Weights of a small GPT-style language model, trained from scratch on English Wikipedia.
Size: 9 layers, width 96, MLP 384 tanh GELU, vocabulary 8192, 1.91M parameters.
Architecture: learned positions, no biases in attention or MLP, attention and MLP in parallel.
Training: a variant of SOAP for these matrices, 142M tokens.
Each number is 50 + 10 x the weight over its row's rms, rounded and kept within 0 to 99. Layers, rows and columns count from 0. The size before them is the row's rms in percent of the matrix's.

# layer 6 MLP up, 384x96, rms 0.209, rows 94-110, columns 0-95
094:45 71 48 49 34 58 51 64 58 66 38 36 33 62 66 37 61 47 37 61 41 50 60 51 33 48 52 47 48 45 56 46 52 58 60 40 56 42 43 43 55 42 43 48 59 70 59 52 47 58 42 62 64 63 46 51 65 62 53 40 73 68 50 51 40 31 46 55 53 36 55 47 57 71 37 57 43 40 60 66 55 43 45 51 49 51 55 41 54 54 43 57 58 36 43 32
093:50 42 45 66 62 69 48 52 42 70 43 60 49 55 38 41 49 34 61 39 50 52 52 52 44 36 61 58 61 50 57 52 49 56 32 59 55 35 40 39 47 34 54 44 24 39 41 49 37 40 50 55 47 50 60 60 49 44 25 52 47 48 58 48 65 43 41 50 61 63 58 33 57 57 53 36 71 42 46 48 63 61 40 52 53 59 44 39 51 39 62 37 55 71 47 53
100:41 64 44 43 33 49 53 40 44 33 55 52 70 50 57 64 28 57 50 33 52 46 45 54 48 47 41 44 45 45 57 39 59 69 57 50 40 49 50 60 37 52 49 29 75 56 56 40 64 57 46 59 47 39 51 51 43 43 49 46 64 58 55 69 62 42 38 35 44 60 60 51 34 58 48 47 48 57 52 42 70 43 36 40 26 43 51 36 56 51 46 52 47 62 42 64
105:42 38 47 42 50 50 53 29 61 56 26 42 67 63 50 40 45 42 52 41 28 44 55 53 52 47 45 35 44 50 43 45 40 53 37 45 41 45 47 50 46 47 51 64 31 53 28 37 55 41 55 49 38 47 44 51 53 30 42 55 42 37 35 51 51 59 58 52 74 56 49 49 44 62 56 65 46 65 50 43 56 45 60 48 24 47 49 60 47 56 40 36 27 57 43 59
097:53 52 39 54 32 36 60 63 40 47 56 26 69 54 52 48 36 52 54 41 59 51 58 57 38 44 61 68 56 50 26 50 51 45 41 60 54 51 30 53 27 45 43 32 46 57 57 47 47 39 46 57 31 45 35 39 58 29 54 53 47 44 57 37 55 47 60 41 53 45 42 42 51 49 34 47 34 47 59 65 42 43 42 45 49 35 36 48 56 40 50 63 36 45 45 53
120:56 65 33 57 47 45 47 64 56 33 46 33 59 49 58 56 42 42 72 41 63 51 53 44 47 56 62 39 49 50 52 62 58 47 49 39 52 53 50 60 49 56 60 48 56 37 40 35 64 44 68 49 46 61 54 43 56 44 63 41 41 45 64 62 62 26 52 63 65 34 62 63 38 60 50 62 51 45 47 49 50 63 30 47 44 50 39 61 72 57 31 61 56 52 56 50
101:41 69 56 40 61 58 65 41 49 38 40 64 52 67 43 51 34 50 60 47 56 47 56 58 38 28 62 52 63 60 47 39 54 58 43 40 43 42 61 49 51 51 76 36 60 41 49 47 63 44 47 50 43 60 65 70 51 37 38 41 48 50 39 71 55 43 53 37 42 48 46 57 57 42 43 53 52 43 43 54 39 48 44 31 50 51 54 54 58 44 66 39 43 32 35 32
097:46 54 67 52 41 38 68 47 36 54 46 47 56 52 67 58 42 35 31 48 44 41 45 39 61 73 56 17 49 52 50 49 62 58 71 61 45 67 36 52 62 40 42 47 63 59 60 65 40 61 53 47 46 40 67 63 63 53 52 44 67 42 42 55 43 52 40 46 58 55 50 46 33 43 51 49 51 50 47 45 59 54 52 61 53 50 44 56 45 71 53 47 57 56 43 36
098:20 41 35 55 43 48 52 47 47 41 54 59 27 56 52 51 46 58 61 46 35 40 39 61 40 57 57 38 55 54 56 62 45 57 56 55 39 42 55 68 50 52 58 43 44 45 38 66 36 43 57 40 64 45 49 40 38 60 30 56 41 53 51 59 61 48 47 64 52 59 51 45 44 44 68 45 50 49 62 60 75 56 31 56 60 65 45 52 66 63 61 41 50 48 47 34
116:58 38 51 52 55 57 43 74 56 49 47 50 51 68 57 40 53 38 58 55 50 42 73 54 65 53 42 44 42 54 43 64 37 50 48 60 47 42 56 70 54 39 43 39 54 71 65 38 52 55 33 56 64 57 56 49 45 56 57 58 57 46 37 47 50 48 40 49 61 37 45 54 34 52 52 47 54 64 51 57 48 78 54 51 39 58 47 66 55 41 70 66 50 45 25 48
093:46 57 48 58 59 58 52 59 39 64 39 49 45 49 46 64 55 56 45 33 44 42 62 32 50 39 43 55 67 64 63 48 47 65 42 42 40 53 59 72 51 51 55 59 45 46 59 55 46 32 60 44 45 45 54 49 50 42 44 47 44 79 60 50 44 49 51 39 50 37 43 54 49 49 71 53 53 30 53 53 48 63 40 52 64 72 50 58 39 30 43 52 55 46 31 72
110:62 68 47 66 42 55 43 66 46 36 54 62 52 39 44 43 53 54 52 69 32 44 56 40 47 60 43 47 53 69 49 58 66 52 51 49 51 51 37 63 42 42 25 44 57 63 46 42 32 40 48 54 32 49 58 51 51 48 42 49 52 50 57 45 33 67 30 54 44 66 54 60 53 52 58 50 43 58 49 63 56 55 40 52 52 22 49 73 50 52 46 51 59 35 43 45
094:55 56 50 47 49 42 62 62 44 52 47 57 43 50 39 56 52 55 42 74 69 56 67 57 28 51 49 54 49 40 57 51 59 47 55 52 60 61 54 62 56 67 61 52 57 57 40 44 51 48 47 51 55 49 80 45 45 54 55 69 32 51 60 50 64 38 52 48 33 54 60 52 50 35 42 59 60 60 59 59 38 54 64 51 57 61 68 66 53 73 43 63 67 60 51 49
095:42 59 71 52 56 56 52 47 63 64 48 56 47 48 56 36 37 55 41 39 55 53 60 34 72 40 41 54 58 53 32 42 63 48 48 53 56 41 45 57 56 37 40 54 38 45 76 39 55 36 52 48 62 51 58 41 51 70 49 40 47 56 38 44 57 44 57 45 35 49 74 50 61 32 48 54 62 47 65 54 45 50 64 52 59 57 65 59 51 64 26 46 36 56 46 42
094:50 47 42 56 50 64 45 45 41 37 51 39 49 54 42 62 58 49 37 48 41 34 71 57 40 52 36 57 52 76 47 58 49 69 28 41 49 35 30 45 53 44 49 54 38 52 51 38 54 57 60 71 53 59 50 45 62 62 59 72 42 33 56 55 66 53 52 38 57 35 50 50 48 63 40 23 61 56 52 48 53 51 62 51 62 40 53 60 42 45 47 55 54 52 52 59
098:52 69 31 53 47 47 40 40 65 44 62 47 37 59 37 53 58 35 36 59 60 56 52 64 58 68 61 60 41 57 37 50 55 44 50 67 50 52 43 76 42 58 52 45 36 46 40 45 57 40 62 56 61 57 53 51 63 33 52 53 36 46 63 63 60 54 51 46 57 40 58 54 35 36 43 55 45 58 50 28 66 66 40 57 41 54 52 60 53 38 50 62 46 59 53 62
103:49 39 37 49 44 34 41 78 44 45 66 41 43 52 71 38 54 58 28 54 46 48 71 57 63 38 53 65 41 38 47 61 46 61 43 67 36 39 45 54 31 46 46 40 61 36 38 45 57 44 55 39 52 37 46 57 48 43 44 52 68 61 44 55 52 40 67 59 58 45 41 51 37 55 51 45 57 52 48 42 77 54 54 55 48 58 44 53 60 60 40 55 54 48 45 58
# layer 6 MLP down (transposed), 384x96, rms 0.215, rows 94-110, columns 0-95
087:56 39 48 40 52 49 49 31 45 51 63 47 50 36 50 71 40 57 55 45 52 65 46 59 63 58 59 64 44 50 38 43 44 37 49 51 30 53 74 57 56 47 48 60 46 20 42 50 61 45 66 40 34 44 46 38 38 46 46 54 61 40 56 37 77 69 57 48 60 50 43 52 48 60 50 47 48 60 41 52 58 44 60 42 46 46 31 54 59 46 52 48 37 59 69 50
100:29 55 68 43 41 59 56 56 55 40 33 60 51 42 42 51 48 52 37 48 52 35 59 52 40 51 33 40 37 41 49 47 43 50 59 57 50 66 37 48 50 49 33 43 45 60 42 51 60 42 51 60 59 47 72 56 67 52 36 41 39 75 44 58 43 63 41 44 36 52 49 43 47 57 69 59 54 52 80 64 62 47 34 49 58 55 50 54 51 44 46 50 38 62 40 39
109:43 58 53 59 48 54 62 58 46 36 55 57 51 44 58 78 62 65 69 57 49 48 51 69 63 42 64 57 48 48 51 36 31 51 40 61 54 45 46 35 37 51 50 43 65 60 66 43 59 38 49 48 45 55 41 56 63 62 44 56 65 71 68 47 40 48 25 40 45 58 61 59 48 63 60 51 46 52 60 58 66 48 52 50 64 53 48 35 42 40 43 37 54 55 48 55
092:55 49 44 55 52 42 34 59 69 43 66 58 49 39 42 45 55 50 33 47 58 36 29 56 33 58 36 75 45 45 50 32 53 58 46 45 60 51 39 49 49 70 48 55 62 47 56 66 47 69 51 39 46 60 46 50 59 80 61 41 40 59 46 35 53 52 52 59 46 34 44 36 50 58 57 51 57 42 68 51 54 54 53 39 56 38 46 31 49 52 55 53 58 46 46 39
092:42 52 54 60 51 74 54 29 62 51 50 60 41 53 42 41 50 49 56 43 57 39 42 16 49 72 50 39 47 51 58 42 60 50 56 41 36 46 34 46 54 74 38 49 51 53 63 25 65 55 57 50 49 51 42 60 37 64 61 50 55 57 31 47 60 70 55 42 41 52 48 48 56 63 37 51 64 47 63 44 55 47 53 60 51 55 61 50 44 62 53 55 42 45 53 46
126:48 32 61 42 55 55 52 57 56 58 52 47 60 50 56 84 70 45 44 55 43 79 67 34 62 34 68 49 40 39 57 60 41 34 49 48 39 48 43 58 48 46 51 57 46 43 68 46 48 47 52 55 43 63 50 52 46 43 55 47 63 40 38 53 61 47 30 54 51 42 54 56 61 46 64 53 35 38 32 59 45 47 49 49 50 51 38 58 64 67 44 57 58 44 55 54
097:51 49 58 47 41 59 38 42 59 55 49 27 71 47 55 44 62 41 46 55 42 56 54 51 47 55 54 73 38 52 52 52 47 31 31 66 59 46 30 64 63 44 60 59 41 56 40 67 29 62 54 46 52 41 45 46 48 58 46 50 33 48 57 45 42 69 50 53 59 58 41 41 32 44 47 51 46 50 67 62 57 41 62 52 53 48 55 48 49 47 49 57 81 66 53 50
091:56 59 39 55 63 63 59 44 60 53 53 32 42 52 48 71 61 66 52 48 58 60 41 35 51 40 50 75 49 65 54 64 50 66 36 39 52 57 45 57 54 73 59 63 42 60 47 52 44 61 53 46 50 50 65 54 55 46 70 52 48 42 52 47 58 34 51 50 57 73 59 50 62 39 57 49 51 33 62 53 33 42 56 58 64 56 51 57 50 46 58 66 64 55 60 59
084:66 50 72 56 47 63 49 47 63 55 31 38 68 62 57 53 67 39 45 48 61 45 61 53 59 55 38 52 67 43 50 58 64 43 61 51 54 56 60 48 37 56 34 48 61 52 45 52 36 52 45 50 51 44 46 36 59 45 52 33 60 46 56 46 48 54 38 34 39 45 53 53 44 52 57 52 60 45 71 45 31 57 70 53 47 42 57 58 34 44 33 60 79 54 49 39
139:49 51 47 45 33 53 44 57 38 38 39 43 52 38 47 76 52 60 45 45 27 61 59 54 51 38 41 27 51 56 31 49 46 59 49 55 42 47 63 53 62 44 48 55 53 70 50 27 48 59 61 69 45 53 63 56 41 51 52 60 61 48 41 30 49 40 67 61 70 41 59 41 52 58 63 54 47 40 40 60 56 39 49 46 34 55 54 35 46 40 40 57 45 55 49 57
092:41 61 57 52 49 49 42 53 60 52 41 57 46 65 66 32 42 59 69 65 43 44 45 44 62 47 57 61 44 41 51 49 51 47 63 58 64 51 48 41 35 77 68 46 53 53 31 46 50 53 53 44 51 50 50 60 49 53 53 66 52 37 50 45 43 50 42 43 37 66 64 45 45 70 53 48 50 60 46 63 42 49 69 51 27 47 66 45 41 51 42 75 67 61 43 44
109:47 45 69 44 59 58 54 46 54 44 59 49 45 44 49 48 54 29 48 47 41 52 51 39 45 49 42 55 48 49 49 41 52 63 60 58 45 60 65 57 55 56 50 48 59 42 56 71 42 48 56 44 35 52 46 66 51 61 47 56 57 56 54 38 66 37 62 29 46 54 32 54 50 21 60 42 46 63 70 50 49 56 63 59 40 50 58 23 59 36 69 69 44 63 42 41
093:50 33 61 43 48 59 35 50 55 57 50 65 41 57 55 59 69 66 53 53 32 66 43 40 49 65 66 63 48 49 57 32 39 30 45 45 48 33 67 39 38 50 44 56 53 41 68 57 54 67 70 54 40 45 37 48 43 51 53 41 51 47 43 49 55 47 51 55 65 45 41 53 65 53 60 46 32 41 50 29 59 57 49 48 48 46 31 39 45 58 55 43 44 63 57 44
086:57 44 41 51 44 50 48 66 55 56 69 36 56 52 59 43 70 51 67 42 55 38 54 56 40 54 43 45 27 61 59 41 56 34 40 54 53 67 59 49 58 55 63 76 67 60 43 38 44 58 52 26 52 48 49 50 50 57 50 55 53 36 61 39 50 36 64 57 58 34 37 43 48 56 58 40 42 56 51 41 66 53 40 54 44 50 63 41 55 51 64 49 69 62 45 59
097:31 48 45 56 37 25 40 60 62 63 56 70 40 30 56 61 39 48 56 40 43 38 59 33 55 55 35 34 52 51 39 28 50 48 52 43 46 37 49 56 41 34 49 34 50 60 50 58 57 55 48 42 50 54 66 43 46 37 52 53 50 47 57 42 47 70 40 34 41 46 35 50 63 48 49 50 57 45 60 59 53 55 61 46 61 51 43 49 36 63 45 27 48 46 37 56
095:43 41 47 46 59 63 50 60 45 69 34 48 53 61 40 67 56 50 70 52 34 65 62 62 50 41 58 29 51 29 41 42 57 62 40 52 49 37 34 59 59 48 50 55 63 44 45 52 41 44 44 48 54 64 65 36 38 40 42 59 62 49 38 48 49 55 39 41 51 46 42 55 59 52 48 45 41 40 45 48 47 43 66 38 39 71 52 61 39 64 33 46 56 40 70 52
108:65 66 60 42 44 30 40 30 50 48 51 47 49 53 35 36 54 51 56 43 60 63 32 58 38 52 44 52 39 40 57 50 52 56 66 59 42 54 37 48 43 33 37 69 53 66 43 32 44 47 67 46 43 61 44 39 43 45 47 54 35 58 46 51 44 56 60 57 22 44 50 53 52 45 44 51 48 33 69 64 43 49 54 51 62 58 58 43 37 41 56 66 43 60 47 43